{
  "n_layer": 8,
  "d_model": 128,
  "n_head": 3,
  "n_kv_head": 3,
  "head_dim": 64,
  "d_mlp": 320,
  "vocab_size": 8192,
  "activation": "squared_reglu",
  "norm": "rmsnorm",
  "norm_place": "pre",
  "norm_eps": 1e-05,
  "positions": "rope",
  "rope_base": 878000.0,
  "rope_fraction": 0.5,
  "qk_norm": true,
  "attn_scale": 0.175,
  "bias": "none",
  "tie_embeddings": false,
  "parallel_block": false,
  "extras": ["some layers without attention", "local attention windows", "gated attention", "capped logits"],
  "init": "uniform",
  "init_std_qkv": 0.0435,
  "init_std_o": 0.0,
  "init_std_up": 0.0435,
  "init_std_down": 0.0,
  "init_mimetic": 0.7,
  "optimizer": "muon",
  "lr": 0.0115,
  "lr_mult_o": 0.889,
  "beta1": 0.9,
  "lr_head": 0.00575,
  "grad_clip": 1.0,
  "warmup_steps": 0,
  "schedule": "cos",
  "final_lr_fraction": 0.03,
  "batch_tokens": 8192,
  "seq_len": 512,
  "doc_mask": true,
  "train_tokens": 88620000,
  "steps": 10818,
  "dataset": "wikipedia_en"
}
Each number is 128 + 24 x the weight over its row's rms, rounded and kept within 0 to 255. Layers, rows and columns count from 0. Numbers have three digits each. The size before them is the row's rms in percent of the matrix's.

# layer 3 attention value, 192x128, rms 0.207, rows 64-191, columns 96-127
108:140107132170105147125118143166141111154139089141101160124116154158194131127122133104128156122152
106:132150103130164124100148168117168139153113101153157121089121121173143141136142115161160140144068
109:111131169135066144119138139151164115100120126143081111116141130102138125080110128157149112133130
109:144119113108111149161116134129102148107157124132117071126108145116170125138146106111088130154085
108:120118154106137095111127142152071107135136128186120102095155121147099105171152101179134137174133
103:124130070158143157116143144129109144139161151124143111129082122143121126140114162122123114173133
111:134135094142100127158137110126151114120092139154149156133177090148130123139104140183138106126110
106:188156155126103121089136171129123170110125126119139090097085121126124157107146134108093101141119
118:154140095153166095116113168158120108105149085102118131133138124141094108130141112115150143152132
106:153103081158131140123132154092157157140168131146148110102123126105121122067124151111108154111090
108:096149081122152143143151140136151099139105124124094116100135112161140105138126126135104120133131
107:173162149153117101123161155129117166137142135147144154170127131123134116118180128106169159115115
107:151151169142144169114082130084123166126134164112124152136129088130150142128118096170145143128108
099:133123097194061134109092151120091174116140125155141137113113141113123123123128097128115112134155
112:102150122123168111127109116127155140144163136083144132147125150120141121134113109174163141144134
102:091147129089130126091091127152087110112143131144121128121115172100174143163153114108123104107144
105:180112137112121116169159172125140085136087133101118098120088142170123139107105169155112136076126
108:138124145118133122099145120130120160148162106120141102086107116105120175143121117134097139149131
108:129143104150165163134125151091128115093129146115156153133123129120107115172107114127103137104142
101:130153144149115142104112140118117082127127111152105124154142132100149142085113127141150129098100
109:138147133118158125109124161124157135129089098099163123114099091152112110135104111150088125119143
103:157149122089101128126144124144136155122136118158118143130146080155115147134133127146127158154154
100:117120159143160134177147127155102134126120159172087124102114153139123105139134153137105138140138
101:139060140115085173111141118096126111127142128092111102147142156119151126114140100133089097124122
106:119162109147163135130114150153129110091088133139163156111148149082098120147077095127141117144107
100:141077093139125126139157148166116098148117080147171149147121121134147124110148125122108134067091
113:141119137088142142152157139102122115134141094205118121106142168153129189108075140095146154124139
103:184124134156115132126134122130097140134121147093119101134176142131132132125138112103154133122121
110:160143090132139143122134100182196167145122084123097065130104143070146153106114088147150122110168
104:157132131084095094120176165144143115134129143130124164091127169145115120136193133162145157157142
107:082157121104132141101104127177117104136180147193190152143144123175090137129133140112134110126167
105:146118113166121126146119123093155120092125101148120106070155112120147139128134136127198134143103
108:144115165103150123107168154098160170137115150121065133158140149140163103085122126109144107146178
110:097089140132086151132138162104165123145109138138106122123130132135105122189152153116143122132163
105:180142134141151098102121098143119140122135150158108163146143113162103148121164113145137099106114
101:115118177136141098119125139107183097123124143096145092123112127100117148128103080129127112114138
107:083128124157142115095120134164132138115116100104130101129131125152122115136129110147124142092124
106:160124117145120167199127143117123092148165135125166120139147159108162134137145153139119154148144
104:143141152127114156077123108137131126084139133134119135089133153158141137126119109116098172169136
108:163156130161124123151124131128117124157157113123185090108159099149110122137178149178095100106129
104:102118160093089126126085106117095120120119173135157079120128167105126128094154164185089147109119
110:107140112086081112112102137139154153164121098139157094113141148142139111144118111093126141145135
110:138135132090106138090130136114120152111103110159129107137154145145117104120122140111164112120140
109:106160142108125152095185122123129137126148118143117145116122151140149149106163161126132135094133
101:121111160151103135157117123136148151101104095121163148143116167143103123082145102143122098069156
103:136113101150083129110149115097104135113149123129075145138144155116115122166103116117118130090125
105:126062161138137115149163114121084094156153123127166171123128101116133104157097133133101095091138
100:113147161128132159150166129157117136133116119122154125098135145169124175134095136119121136137105
102:151109145077140167128148128137127160120132127140162099145117127147126120116088136134132148097115
101:158180148093108127078116141124141104117160143138109137110140171138142101148109125151165110107138
104:125133126109135076084120129109155113119114147140144122125080155164143114150115150113155119110134
105:136141161177091163162125162118166095116115119164149169133107111103161133153108141152091109165126
107:126145087111155108150146144134086137179140128118127120125145136102161127096097094130154099116132
107:178171103099164118125146166118108109145168146120093114129171156134106146152092151092101091117114
094:100094113106150133159149145150094151118147143141104161139159104122132152108186086109132147131136
106:124145123105108187114120159094147136098120137152130168169135147093145128111125150140111140120140
101:124104106131134102112150146116116084098130113126137149097161138100153128114099149143131122129129
103:102111130130132123118179104104150141174121170073133149115161113088096141116104119100114135140093
111:138129069089140103150073127111140135137074128099113202128144148117137130075130123122131118103115
101:109089136169115122128147132126104138134072135133100102145158174166144096075088115140109125166124
107:124130124130126099146116117123097140122143160167133146133138096123102134130122095119127084136162
105:100187103168121139132138122111111133152163142090083156143139116130075107148142142171122167087125
106:124178084142135143140143120155136136102130141126167136116096123130178124096125137206134158129166
108:142091129142122124153152138154123160169139118143100145140093100094130082111089180131145110148099
102:147158104116119108153102151125131142118108096120141122118073177093156106136109090105119071106145
113:162129147088151143136133171114122138134152129132180159154146134142106127153142141160130083131133
104:105108143131115144149155112135125125119109098167086124140167124136162116126065118163157132118078
094:139162095117108117106153194141153164105142118084115145112147154077142139146128114112154111155159
107:123148159150145158184106134170141074140146139146110140147149120113104110163109136098154097120178
099:093173130110115090140106088117121112147120156132183158148145138144156133131136146121155117157115
101:170107190132106118085150055122131139102068129144141114148141118154084127128127142159146118116127
117:112109160088116148124132091145137160135112168096107105129128111158138164139121150146121147134095
095:094119103133106128155131161169089191114118085168092085150146133082130097123128129149119156131098
103:148134111143138114153152106155128113140122153135136095114163177159147134121141119153084118097093
090:087116127142122135098138135109118129085096149108173114152160157131146114144117126156090141125173
096:124128104189094097144101158136117161124133135125154144097161139126157102107186146138137110098155
104:107168115167157109129081165099116124128158111164139142139114139112123127134134128144079117115144
098:124110157075094132137112137101131168108107163140104128182125105133096151129114183100152108135132
098:159141103146175115138118129148122156124091105139141125108111133134140087114115141132118111145149
123:133114156139149119109090126107116084107161143139156159140140137077086141130147095101126077114161
104:137129142089108107110137109057140173121099128121113122133122114139138151152104163178131155159129
114:133091164102134128148155071172127105135096124110128137125135111184142139125099159147124145112145
093:118125099130139093104144135123153127135098132133111130124124094112117113143107140187131181150129
094:136144107156122187117087118121090127179163165106127166166145170125129103142122140139101121183114
101:143115200164132111147125112112069145136143100160113125146153173135129138129114147109129147143150
104:105158177132142140086093110131136125144124155088151145121109138176145101138096096123089143147099
109:116174161108128150141083145152152121144146094093140100138117129151116146141164129115113153137114
106:090129130148157124111131108127138115150146163166132124152151127113191132141109119132112068112129
102:117126113147145145163140095094103112097176147078164116109146110139127134141137110119132101123182
098:177115084121086098144125162144152137161148126112138165073125171148106156099123142126131116143099
093:128119096145145183153140121098126150122130154151158158082129105138112119109146134146112172181121
097:106137145133172096078164141140101103107143179089142148144108151144115124128105133123146137143097
100:115114106122159146110107164070122075147141113095108126122095104115109135136143138139154133127113
093:172130120142123138117072135141129141124156147114084103134121136126151111128094124116106091098108
097:108124120070124112146131118135140105122119162128137121130116089160155108127164096145094134081120
098:135130163155150141144163142123119118142142132100131119145096065130121182126124092121144127117087
103:145171117107138202141105058150184084136112143140130136086131100154112194151103135141131134150127
099:086157162109117109170118164098170141162135124126120115154109131130099127121089129181096124140147
097:096134112076142101095167138137118108097131188148132103125135148103132145119129136119107089131162
110:120107141128134108122116187108149147111185156156125160172141129133111132115156127133128133171143
100:137106133103137132087105173103158130160092128180135113156130121137109142096084130090128101134088
103:131159126121151143146074078144147107165093111098142137124137118144124117174140141126143097109075
103:085091117136157116106098120122130153131121162144155144154138119136139130143065111137111114143141
104:126112134140141150146123138124127083100127095112107099126160150139176128122143102151152134136174
095:100154104112131106147142110129072087129168115131084155120096124102173125145106110150160070153165
095:138119118106143102171131158111133104117083140169096163116157126130115122137119170117147141103130
103:133144108161144136105126145135140084134107061138112123072143136100121166135069132090139103121179
090:146103135137126113140177159126134106074134172094117136113118113089147115125095145153158098155155
098:167124108088139154128144179159087131121129149121141136048095109087143126101078148130123160123136
089:102109126137078118149126121116139135090198092145105138088130122126117134120120149109145107122101
097:134091151076146132083140126149127124138113106146155098117148094124135130154085124143115147145096
096:068142129137136109154096117121137104119144144097192128131138150152131133136137138157134145132120
101:118163140141100094139150118097124094143107127097136129115094152130111144141123094165149119137102
098:123112135123134153112129113098114148169143122129154150158143128224129131152143139122153165107080
095:112121136160164107120126098119111097108119102136158120138151110101170137119141150110136146111159
092:144119109125115143133159118107147151085129060093129122105140114144110106133167074132126087127115
095:103129129118146097134132117169130108117147102142127146127118133152105089145137149084150148098138
100:119111093065134169156150109157129116112109103158131128098152121160087144127117179134147100089141
107:181130131152151136115093139118147127076081125115148138142088122118151145122113180147133108106128
102:067123132129125143153156138154144153095126181123145141164117153151087147134092152107133097138143
111:112143118125164144105136113135095152144141147134147140174133129151127143159179131143101130097144
111:143131134113074124095146169129124148109112117150144162134151136135177084137165144089088101153115
109:145107143130116123120112128136143149131104102167124119119133080125091103144094104146119153146113
107:110160151135088104136176122123158162144108089153166117159104099137098115126154148157107153065147
099:107110099111144088081126145146120122161121137125111098122122175124096133161143118122101115104127
091:127101140095112139131144154147112126173111136139129163129120095143109101148117148137113127114099
094:144130151111189108128146124144121117118124147113129183110135128113093107104155151095126131142090
101:114130132156141129114100164144112143121148131109145156107114132077093153149144107136076163141135
# layer 3 attention output (transposed), 192x128, rms 0.137, rows 64-191, columns 96-127
108:121108121133162150168135125115176149125161127109104104125131144139149129123083126139110066145162
108:156155143095121128128121162112145147144149155141129130140158107121103137160123154116110168146115
099:143124109118160162178103133148136143190156109133188119123129097114143132167149139127095139136117
099:113126127150122138166134138123140124113140140138122144117097126151104121130140120063137127136120
097:090144136114119157131189112116111171110156152090146131105120091126109109067167139110106183092141
097:152115177097101128154122129135118142096150125153077147124166118125115142152133167137154094186103
106:133112125119136122123111096126158112150107150084119125083171100140118127156112100169154107120150
102:134156117112122167151141135131136111114132116127081129140126121113151126108072144085134136147119
113:100151100124067119136138113111138155125171127152144123133097099168137126153078114153106112131114
100:101132123124123115143126170141117151145105119120103093081113150145142111176142161109143112109105
105:173130120138135129099144131178155102166146111132104137067136121111152094143149105106123121138140
103:113129113111126118149144099146103092111153152116139117139128132123148173085147124150126117088160
106:138132122151146115129105121095076098101130137156143160131087117129107154107116183114111153136158
097:114131138107142121135124134121188117139172133124131140142106132159146081160115110098215149127146
103:144135174132123068148092103108117135150126167127144092141097141103134126112149143096084108161126
099:116133094103067142144149121101121092115116112078147125132104099125088121144146133119123107121120
095:128106136142174101080091160101132085147161124144119145123128128130116137118160149105146107102109
106:133154118151098169106126135187141119130125143128144109105145131107114126130169138141121145157109
096:130089110181117113112127122123081126151135167152119127091127086099130115164158089098148159107125
099:122120122116154144128084161090172088176113131092099135090152114183185145125097147058139148160144
098:140135140153152110092112135151141106129108105141161094138120118094104128139120158122108138120107
098:157147112148150095115107159169114114132128148086117174135120150140187149098112153127102158155135
094:122103145122099165122099111145114130112161157089099109147153112119107093128130156089124150122127
092:109127126138129140124118103142086148102122107137138128082117127141140123142164172115157119143163
105:128150143131141121133131144131127108099122117135132095086150117104120122136132134131085115110169
101:150141124132112133137141095107128166125114134065134095111126155130100138147078154138121121148123
114:169127152133105102126126118105171126113085140101073131121121130144125128100183125145127146118074
098:152150091144072137173169115091083121091130116138143124122166158120117125145139166111153100100133
104:147183158159139114160115159123148161116124139162109107111109174148160125112150143098141088125120
105:096128099176142167122143165133137150135095133097102152157118106161125186116153107132120112164143
095:161119152135126108122152111098116146159145088082118167118131126117075142100130133181131142122126
096:108133147150120095140107120130150140158155112112075112124113126146096156134127129140099120156119
096:112124172130109092135083138149145146080157121147132141125108087126112089151144095120119105152092
109:079163096134167116112096127126137115102136111166168105130109175140145162118133117134123173174090
100:128121164156127172160139137115131151121120104109201131126132105133158116116157134104103127111114
091:128109133107130140103099063120127116094105138152162112097138132085128082098107087127131105122128
102:112123119133125116137131109144095137118156126113125127141114123179131087177153128091132133138164
100:102139139090124143099137123132156077138126081121177132103114138140112151159126146132130098122141
099:114154098094152144137093149138162124161120141133136088099156090125103163144137100121117151119133
100:096158141102151110124142139133132131104106149134119124094129115133093114090121109091096148114109
098:083118091114167159111118131120071140179124138127136111131170128135117111140128133118098119103128
105:136120151127126073113154122133129125112126166107120091092132129130162148145132128119100125106163
109:138129140148119138167113144130122121118100107103123104161145072117127164117119133128123147078098
099:125113141159103106126101111174131145107097188124135185133143123197122116144130157136112108152153
101:122095101158127145128132121116133135115131138140088076160080095131142096115126135119107072106108
097:106115139114174181133148111132119145117078135077174105135101154148122143143153106100129158131108
099:148166137184098109150121154154150091101132153113119109112116155099104107178125168133137133135153
094:081110084124120127126152132142113127128081138123136139128107155111142144130131154127151139131147
099:168157111164151117105131125109132114119113129124122151143134119121156145124145116140163108098113
101:132142147118134158162143131125100073144129195157141105118151163183122148134118089145114137143156
101:161165100131119116144154136147123176147146135112142096141110119127108109154155134096111145132144
097:123122092067173135097111134141095139128144109114138136127094130117072186102136139098133089138120
104:103140155129129118108168116122100124106121100140139105163120150144142107115088135122139097131088
098:094120135141159111122167146150158125097125127138152132103129142114106140118124161168146114113120
096:109168140104136133148131158139132121099093158097117096131110126085128108121103117129141121096134
104:132101099124113103076146113112181157108136136130109124129094113106117196123098159094142089104121
108:148145122131132127135117125128143140103103139131085138088149114185116158117160099150115154120118
102:075128146092131120080133144134135135115159121165081125151103172154103102146121144128107124134105
102:112130134111122107162108120116129146111122139113155130131139137112136125146143062125126101174118
096:132113088071165136111092114120130110128126166159121133123139096094132121165116137105160156096131
101:176149135144104142119130154136135093129115136149153097124099133137143105127127112139158146127118
097:139117129108148091124153092177147146087123122121127101150120088100128134129079094113117160149143
096:130119134108118170103135150148160129104117140153125176121129136113138168153139128116113125157136
101:085163113149172155155090100101133090111101155168115156113096127133109059136121119156137087153117
107:122133138133102115133117138173091139103139094106121109102089127158105097096137109126107127107188
113:125133099159079109137078162140126116173163151114122103138165104128132148125103137142106158122137
107:163089118117154163097122148122128113132091108141112141143120139126092105135140136162134121148117
102:137137075111138129104134096122141132115145131077168115135133118093081183138104123127137132099150
107:110145124111106173174165195197119096091146154123138151147114144124129131162145155127166102120117
098:177097149130129113132170150116149146141098090108110131153120128103134150127131146154099171107091
102:130121144165130131088112125108139114149100098101157151112148142148120097153132076155164138148137
121:145150148123144102087158103136162105173111131127140106106143141101139100147142139139118110154100
102:121122124112131138118110140127108167126123120167128094152154168151081137113130139145111097109104
109:084141152159088144103147140101125145137129146163160093078142147080115121125125115152095120130140
095:133134146159129123077158123126128148113162144093115106135165147115133179092118091135157151150195
102:160123144164116157159103144098089097108137098162150128127133172125123131101162103169157135130112
115:104105123116122121171111149111122145070140146100139114100136108140157122133130162080105160160113
099:113044127149142138119132137102171169183146117151084123148133111133167127154117133133130162103094
100:167181140142114127085095147154103140142083136102164106117148114140126064157125138160113152132112
122:138172136152157133130125181111153113130176144091159150167077157151156142138148136120158082134137
102:127152123157146108106117127094125166154125130105132103140113146168158111177096134138155121095101
111:103162123114120132083137139148075131131102143139144159122138103129191085153159165131139161129136
096:120147100082113126111156128113148185169089096146141116106150123117127072127144132142106115122103
101:137128162143150115136125093118095121135102163115139115152112148106103037108098136121149206159150
103:082093141138149124093072125122116122125103123100146158132156188141141146175131164113100124128151
105:176120130178137127133109134130123118164135111114130137150108147116153101119142155111145112114076
107:181118138099129164134122075161129120155137117073136120112140149166106139094144123112114123118131
106:077138122107147118145121155147111117120140150155125126125079136156089132138089096136125142139148
103:084144112131131060168130144124129121131147153124125136159155124109127178153131094167125124110133
101:167117133150105130088109163104158119147112126158134137123123128123119138081129127136108162144092
095:127154132127120122152126098116188128103130114171158155052114130082145089120108127148118094114130
099:170151143124158128105139110131118097114155140114111162168108134120122149146134072078152132119117
100:101153092117141112147129072145165128088118137179098097124127169090111133111095113113181082131079
102:113167153166139113174105131143128124072115160110081123160123100142125099117145170110158123147154
093:120168102119112097112156150151174134158117149138137142088083115151111155099162099184153106165161
104:143154114113133098152148174127144128132150104155092094111098139178135165136113138117155104076107
106:129119123137139134137148158141147119142125121109108129093143145118165123134089146164151099116091
105:112105131109145090137132159139132163113159090126130118109142107129125126140147153133131127091114
102:104112106162125135101104138090142118155128194128160116103111095120115151153134100163125100077147
117:154126126133121079141141173093134091114155099147165147143115159104131117137087099085148136110146
103:114058141100165088094113115138119077121126107124102135100128107112143107106130157084123127109077
107:123124118121174148141123166171124105078123102080084154126146099111153111111115149117107123112099
103:132083131126088140129136106108122099125117137104126084126127102128083142148123070136113115072116
104:156173117122145146128135144108127141100087111146131145130128160127151175150170139115152129138192
100:138120134136155072110158176159085161140105155133101177171105183118153176117149082168106155119120
100:129114126109135127127162149118137131109094144118132133134101084118157132142140171151109123110114
106:142153127131155133137129129165090105085100188110140166148150117150115153133126121102142144102161
096:104162099114141132130133139092098124155100079162131118161136144125149122122112097168150118135138
100:130160120083134138121127121141114142128167135152147124136140129133092143119134118122092093135114
092:146123129143097138162115120101111137115164163136102162115138098141121167087160149123126111155122
102:152170095112136153139125114132138107218124126143132099112136142133148105131093152128147151137119
095:127104151123093153175126098123133131082121079112137153088136100110119144155141131156132165180119
102:145119161099135131128133092137105190125127098131094132136105134141189123127102107095140117149104
105:153101131121113111093111066111108146161118125141108141117148146123097145152164100138104149133128
099:147184140139127134176114098105105099145132125114184124209099103122173163142161119110116125130141
101:110164132135155132141134154117096154081108157110099179150131106132110096109144106099162082117105
094:156127144115088161137192108111106123127083145111141179144117094143107153104110137147128099123117
102:150135121161119126120169145134158114108146105122119156107135100146139133155090154164088102124124
101:115152146133122123118106164099118120055084156138129116155127118142164163119126091166098130130088
104:168094121156116149113162093126120166126125145105156157130142086130146114197126110121125123137111
113:097152091169159107106170162117098084169122133108123143117134165116155152128119138135079156134124
113:127106144117107105112114169099126153166132108133212148114123129144125152134109105120136161120114
110:119129101108143131154105119150158112194109110141165142111149122159136077112141139077117111117106
116:127102132123124140127163112123131113136120109103126122092192119147159128144149164125130125118085
104:139143112115146133132126099140083087147090143090059137124155121134110152122143141086114102135137
096:111127102128128165112122132127136108136121113088142140094135127152103129111104155136138150133108
093:126160126104163136157106157121112112128093141115090156117114113180127138146126129130127125108152
110:119155115166087140132141112119136148156172124120173140104109139147102150100135138116135160125124
# layer 3 attention query, 192x128, rms 0.202, rows 128-191, columns 96-127
099:138101133118149157078103145088147132114109131127126127156135171143173137169125142136168122127118
103:099164154115110132123157153128086106165188092110149140097118125128181151122120137156117112130140
109:121071120136134147128105120142156076123133120143138129086114142138088100090134152154097124137110
126:154065124127133150099086105133174118160158123129140133066144145133113103131152119166119119147083
092:116139077152122158128149131110139100116134086141115165092146115127134091146148165172091132122135
109:158135116147150135176146133123105085133122147118115170112113136127089134043097117091144090147108
094:115130127136116121102126134101100135132115127112137081090120104148171156118098101140093175146125
096:154164114191131145125131109107092147176125135124112098115097143141107176109128079112111160158115
091:141105122120112139095130109153156140143139140125148111125147096128140101153125145094107166132141
098:148165107111166114156151213103124114163141149142110145154139177114144106087085136125145112147121
094:110105154151122133118108111131091117114175143151127148141138124144131134137143115120139178124152
098:143065171164086163108121085105143151132139107108196113092128135116118126104134105127126121147111
088:122121125126121177121108114147146127127129091071145120124116151137140158148148139162136111136114
100:098115149096141139151128126102092133145124136114119115111132160123116083101124142109064086101131
092:134102116105154149129106155161131122167145099160124166157110109131120089116115123129178128105120
088:123155141111104114105082103138118121144136144124123098119145141132124160093120139151139140126179
116:129128141136138127110126157094159166137121118125131151135145107114088120124151132126115149133134
113:138123145121136105142157136129103125108117149126111113133145128140173128108117120113176135087156
101:131118125134112142128132144111189118146144121150133153130151157146121161134141129163120128128085
073:163133121123095144112110083101122152151122114112124133102125108140182139149092125203122137129095
103:146145158142130122153154129133109110119176119130164105128117102074113160113161126128112115132154
097:092144122106097143120167110106141178129103127135158169157112109172146158134139124114110152116119
090:065108132127115147117137126117137123111147155114154148123169108134128089129115102167169133136113
080:129133112110181124110143145121136101150110119145105102141100163082122101113147158081133181157131
086:164140163157124108145132073116135129166118126132098130140148129117167106113124161162189156109109
097:136130152112146128130143103187115095151121113128126160114167114085132122142129141134170066126143
090:143120115140125136068110144069112129190147082164111091099145112149172151152084131122145134146145
092:128112105122151139142122092125140092143137126162095145083099146125100125139150096110120135135153
095:097109132073159131098113109112098160161166124142105131072094133139107133145155128125179095119106
089:112163151130126110122129181125152138151139116101145131106111120147116122098150140126128123115133
096:109165144139151133097115118165095118136119165131138072131128178153097135126150093142125130101082
094:184138094138139152112111113124137152137096160124151135170160087145110152113116120118116102092130
088:103160116101178143133138143109153154114067123145106097108129135122106123125083141124158122114087
091:108160120136118116110115126067111122126114138126162169167146126170151123159157104144133130152121
096:125140140156114145111133099099130125155054163140145122147138119171159163119140119174119110133092
080:138119113051129126142130137113127146206115143110108080126128108129099136140128104084096149106129
092:115168112152146167096137142120153090143139123123117122096086085155165141120110093133146148174139
099:100115114108128166169134099152172115158089090145115130128117151144120171146126135139124141119125
099:153088098116126146126119111100102131132139101126178073142125132093077149131094099121129122125103
096:123129136129128115138108188145117090132149143122069102104126137066128135131095094119115109123110
088:125121170130147162146151145125096108125109146160120163099066118143135132141124125132204143089137
102:117149128114089143136150119137142126152125125123085133146111140121128134111088160171155125126161
091:147130141125123126109158131111150172110112122137139082145107114119126133112146111181113155142127
090:127131100127150115147102106112115183129144138110135154096151143171104132146136152152127118122109
107:154113129114127081138077037139112126163126135115130112168113156129132148128100155165119134149123
097:119120078122148152123158133088112133128141131090151142129124124128138107169152099089128161090048
091:116136112146123118183157122103119140153123100121153153127158142148121121121087130140112117153133
096:110122138112138140101149117162136096079144143063143116116101158150132096174140154132165124169128
084:141112163129095076128137164169148148127139169096099140168144129122098146137071101137159098123132
097:115108094115148152124097095134165149114113122129095148158165075124133114143122161132134139095160
090:151170106172174140155141156160116127130159118112129131131121121135141141159113147122123122115168
088:148101123126157111140107165145077155146151095115144126101150106195147103126113148110102132134098
108:118084129152114125139133133177122122145133162160108099140124124141109109123139138093134091144137
096:130144065138111136136129139145114088110074104105154092117112154123130097115123114153114122083104
090:124156123128132120127146061114128156138123125116152122152120155146142139112159107137124098119125
109:132150058167137143104134136113164130103149147103102134160109120128163103197138093128107136143096
098:098106129119148125131114169128186132111088114105123146143087118145127134149104103157122145103137
089:147088098131143081135113151133117128108130122141172110152142105127149137147155111105123140178170
092:132142131130140122104123089103148138169095143099172110132125169120150100153095121139120127136154
102:121153132105163194171115139122156096144124145095106115103145113137182130149149125143091123105142
093:144153169103113135100120163105117113117153135151108095147131124158116122112193114139133114168165
103:137138124121115089129173127124139160098127162133157112117137121090129138096166139161133165115135
089:102132118129100132115125102139078135131117101155148105130095135125114090169144113126122117145140
097:091131129143127117144137143092102158112109140158113124142161142125115096123096093133136124110121
# layer 3 attention key, 192x128, rms 0.228, rows 128-191, columns 96-127
102:105158142073096094168123123129109105164198138126095156137111119125113099119086107102157133147138
110:147126112189143133116108120148149113133147131106156096084129155129103156134136099113111105138076
090:114134104104122181137153119138112104152121122111157122094143079129149131116141178176082126142165
155:152109132161147156103121142154143086146116139127128107098131092100124160117127158127123088162075
085:122102133156125085096142180075121130137093107128155095101172165108145130132154142138146136135117
073:122157165123165089136133104169090172105131151136087165118133188169163101116164132134157145142123
081:139160159140158178124103132149108164098127114127128131131162110116091087139125082081112130172101
081:132158138095115093126135088118139130127110076140120153147132155131138067131118136157142110150139
078:110147121183130152091089143051157080118110143112125110139096135091131109153120166166162113127102
086:175109122155119099137122159167128103137117147112133115087139108135122114122176129161133108090134
068:115108099127106094165078108113079133151166151106130082152135133117137150148107099149118169147102
094:170128125139130149126116149118153156159153148124073160129132154128125144107119152141113161128167
075:135091121140116172114150127133080122156139170117114077094152156133103108122149151084135113153110
077:139151093142109150134105096100154129117142131122152153144104106102128162163111149089176132127125
086:150092112123098110149107116111075109108141116129123139144141117122092109105150118177107134121152
076:111148122144114152161124101151146124140134106164093139121140136137135097101155142167098169135134
103:159170088151141178117115150115106063154113151154117113107129107126118135109110178123137079158081
104:126134132138140110142109100122144162124158131137146156155121133151140110181116094115137129131142
126:137112105148127162119134130143160102126111131110120103077153111124087158131130143152119114119094
081:151114090186157123104094139148150138145133136120129110105157134064082151156114126135158084138109
077:167124133082111126122099130139103114163150106167110129143161117118152113102109140163153148166125
092:095146105115134125166107111095087162121163098116139139157138130160161110152129121107137156164133
089:161113139148098140095077090122100118149172140121144127134180160130091139137135107112144113140140
066:154109150096086096180167142121129093076112116099162147134100172139137126150163131113116111136123
078:133137114128125150135143121184150109124134113176172153104121135128155159105161137153098105137123
083:172122177143130129113115143082159146129136107107151126112120153107126101097144132142147140159116
075:141114114142155146156103169137106084146141095131137145115134099132132113131133132107119154148143
074:134137083106138141139143118147144137108116156128147123106093107145133109104163123113129120116155
081:187128114098121097105188124118134093139146149101128160131167100092133131137154095113112160133131
079:164130120088101140126144113153066121138154119158116111118150110113157155116082168119100120131130
087:145128159125142105104109123146111122143103109083138139080122144096096135104103116090118128104095
076:121157139101146135143141158113123159123099157160082123129089087160121091141102102109136159116112
075:103145130109142081121123107144147162158109125136092105119129117129152091132133147136122101127128
079:140130113150136089110113135163134126173136090145110141077136149101099143127144122121126123138069
082:095141098151112151149113132123128158118158081177151105131127121116129125115117100113173139069144
074:174110096146093121126126089180131105108137136163138150145104101108137122122108098155136127144092
081:100115108139099127094153160141170091144154138151157135143112134118095087117093088144137132122103
075:129121139147134180144149115107128137109117111104120200139144123121086149091136123173160183133131
081:125166132112108099122074122141103101117097137119104108114088113147112120115111117092141119114166
079:081114115095095078141157169181114088132131141112153134156148123115119139162135140114116131093165
073:084114091138106104210126132123116076143153132168156119145118165157146145147151109174122133138139
077:122117103157169132136123127142125133168115103150149135173172155118149134128127087104137116118126
080:113104119156129138124124099122131154130138140156128106134162147149101115147143098088110164125152
079:143132084148142122130127110134111142168128151146116153096136129144111131174121163134116128112084
075:149153143111098111137093122069133140173097140101174130129111131155131153138150167115083135109103
078:100075134129187167132124133150108124139121143143150125116103154109153149140136121127100091141101
072:126137139128147123140134101116127138133181118136133149152136126159129138119145179123091163104152
079:125128103176147122120129122128127112115094130159159151097141136111120111149153160098142142100136
070:108131122075115115099129143134155116135123122133126095139113131170108148171117120124158165120141
079:115133117132120080075144106146144135103113150122148155171175077166112130143125133112143126116136
080:131114156167121140132120124118105170105092133152131105081095112130088120165107084094137151115111
079:114114126161144113142113169110146148110160156140125161144139104084151109153171148156105136095166
079:123122104104109139164107134143142124145101096150134154147163112138122128112095119150156131103083
079:120055123136152095095120133079145130103126139113150142137109134083129132079131129137099125134125
080:159141133113142111094135106110122129193104179178126162125161132116116153118124167148134133127107
082:128145179111149097148131151136133141147115101157152075082109120123108110091084116117091159168153
079:132123149123098150137199125124148134106108160105089108126158114141118156140095179111124142130144
074:122148133103113125147115147104085143098177132147099136140106095137133145110175102107174098111105
072:132206059148134082089139100084118102108107160144130144113088146129129125101133098140141162175133
080:143150104140141123150132180123116113106156128133145148125140149149117108106157132083161073174118
079:165083108143129182141115149127116107153128142176103147103127139110152161089105132120109152095157
090:159116143120147149113081130148153101148126135102137107133147127147163180139141130164121143146109
084:173106112128123130098143136158124079153118168128128125075101118144140162086161140115124141144114
073:167133165128145084153139121122109144109161137129109077132124109088098139148122136139116171128105
# layer 3 MLP gate, 320x128, rms 0.231, rows 0-8, columns 96-127
117:139113071107160129122087126109106154113136119175118136117161136112141107174140116118114132116171
099:126133189112092125127112117164162128138131162108108145158125117121123130116178120108134122117162
111:134141087099156126086143127122160103139142173122121141144119139101147093143111113129123172184137
090:181120161126130122114132174183092148158108080127150113100117130141147120096137138111115171129157
081:124139110105130144136091134147143151140091148129133083080137127145138107125131182126098127108147
114:111141152175103146108127109107124143154160112096137104099137139130177169132137147125122182098125
113:161115117167134117157184117159157151142107084140124141188127117149119158117115118125111134134140
093:148141153104145081117139142136097171131094106110072136147151121175150127125054114155131088114142
112:136177126094168149142136125115138113142110092168100174129144123122125122170170150111127141113089
# layer 3 MLP up, 320x128, rms 0.236, rows 0-8, columns 96-127
120:140152129101125157155126153140138079078155109105132112138136141143148100143140100140128154128111
102:122111050113157138119144130112103099126127122147140093117123104150125118164102122106142114103084
115:091132098158134138126146096082133103135135115143140163155124104117166087089129072128131146114095
090:162128143138115096102117157150074125156107073130125106112117120146144114128140160141130179159152
080:152126138107074150151101097166130152116140122133150102130126118127161123169093157138080119076145
122:099121138138083082108163118121134135110142112135146124157123119107143141155141115128107160157103
110:169115146119125115175118112125145113120116080114098109118095114132100124128136162125151151174085
091:121138113144132116120176144119103136144105129128101131155176138161137114108081108146120095095161
127:170141085164110121096144183148108124101144119154166085157144116107098148102151126124145113117128
# layer 3 MLP down (transposed), 320x128, rms 0.14, rows 0-8, columns 96-127
116:173169149173116141130110144107155117160137143126158156094154153152166151134139119114127115120107
090:131100133172081140100141093102149119148136099123167151139144112123114124120127120113148174147160
110:132094136108108132146117166118128101132144140153184139115120111134193124110123107167090187087106
084:099170132117131150130119129109153118152128162169130134165091146156122149152155143084166091154060
091:132142129104151123115170175142107089113170149119125161127154108114119088120154128084146085132158
110:134144065143099152110138166146108166131122127143127132160110189118109127100137178123106139147148
123:119122083117101115141112129112111135147098122136154107145145142080114125131173144158140135156151
109:164146114119141154164135154145120172132105115150148086139191149062128151109070147145134144097141
112:134128125125115129100104131191123100140170171125130153172123161141144172176104111128107127123078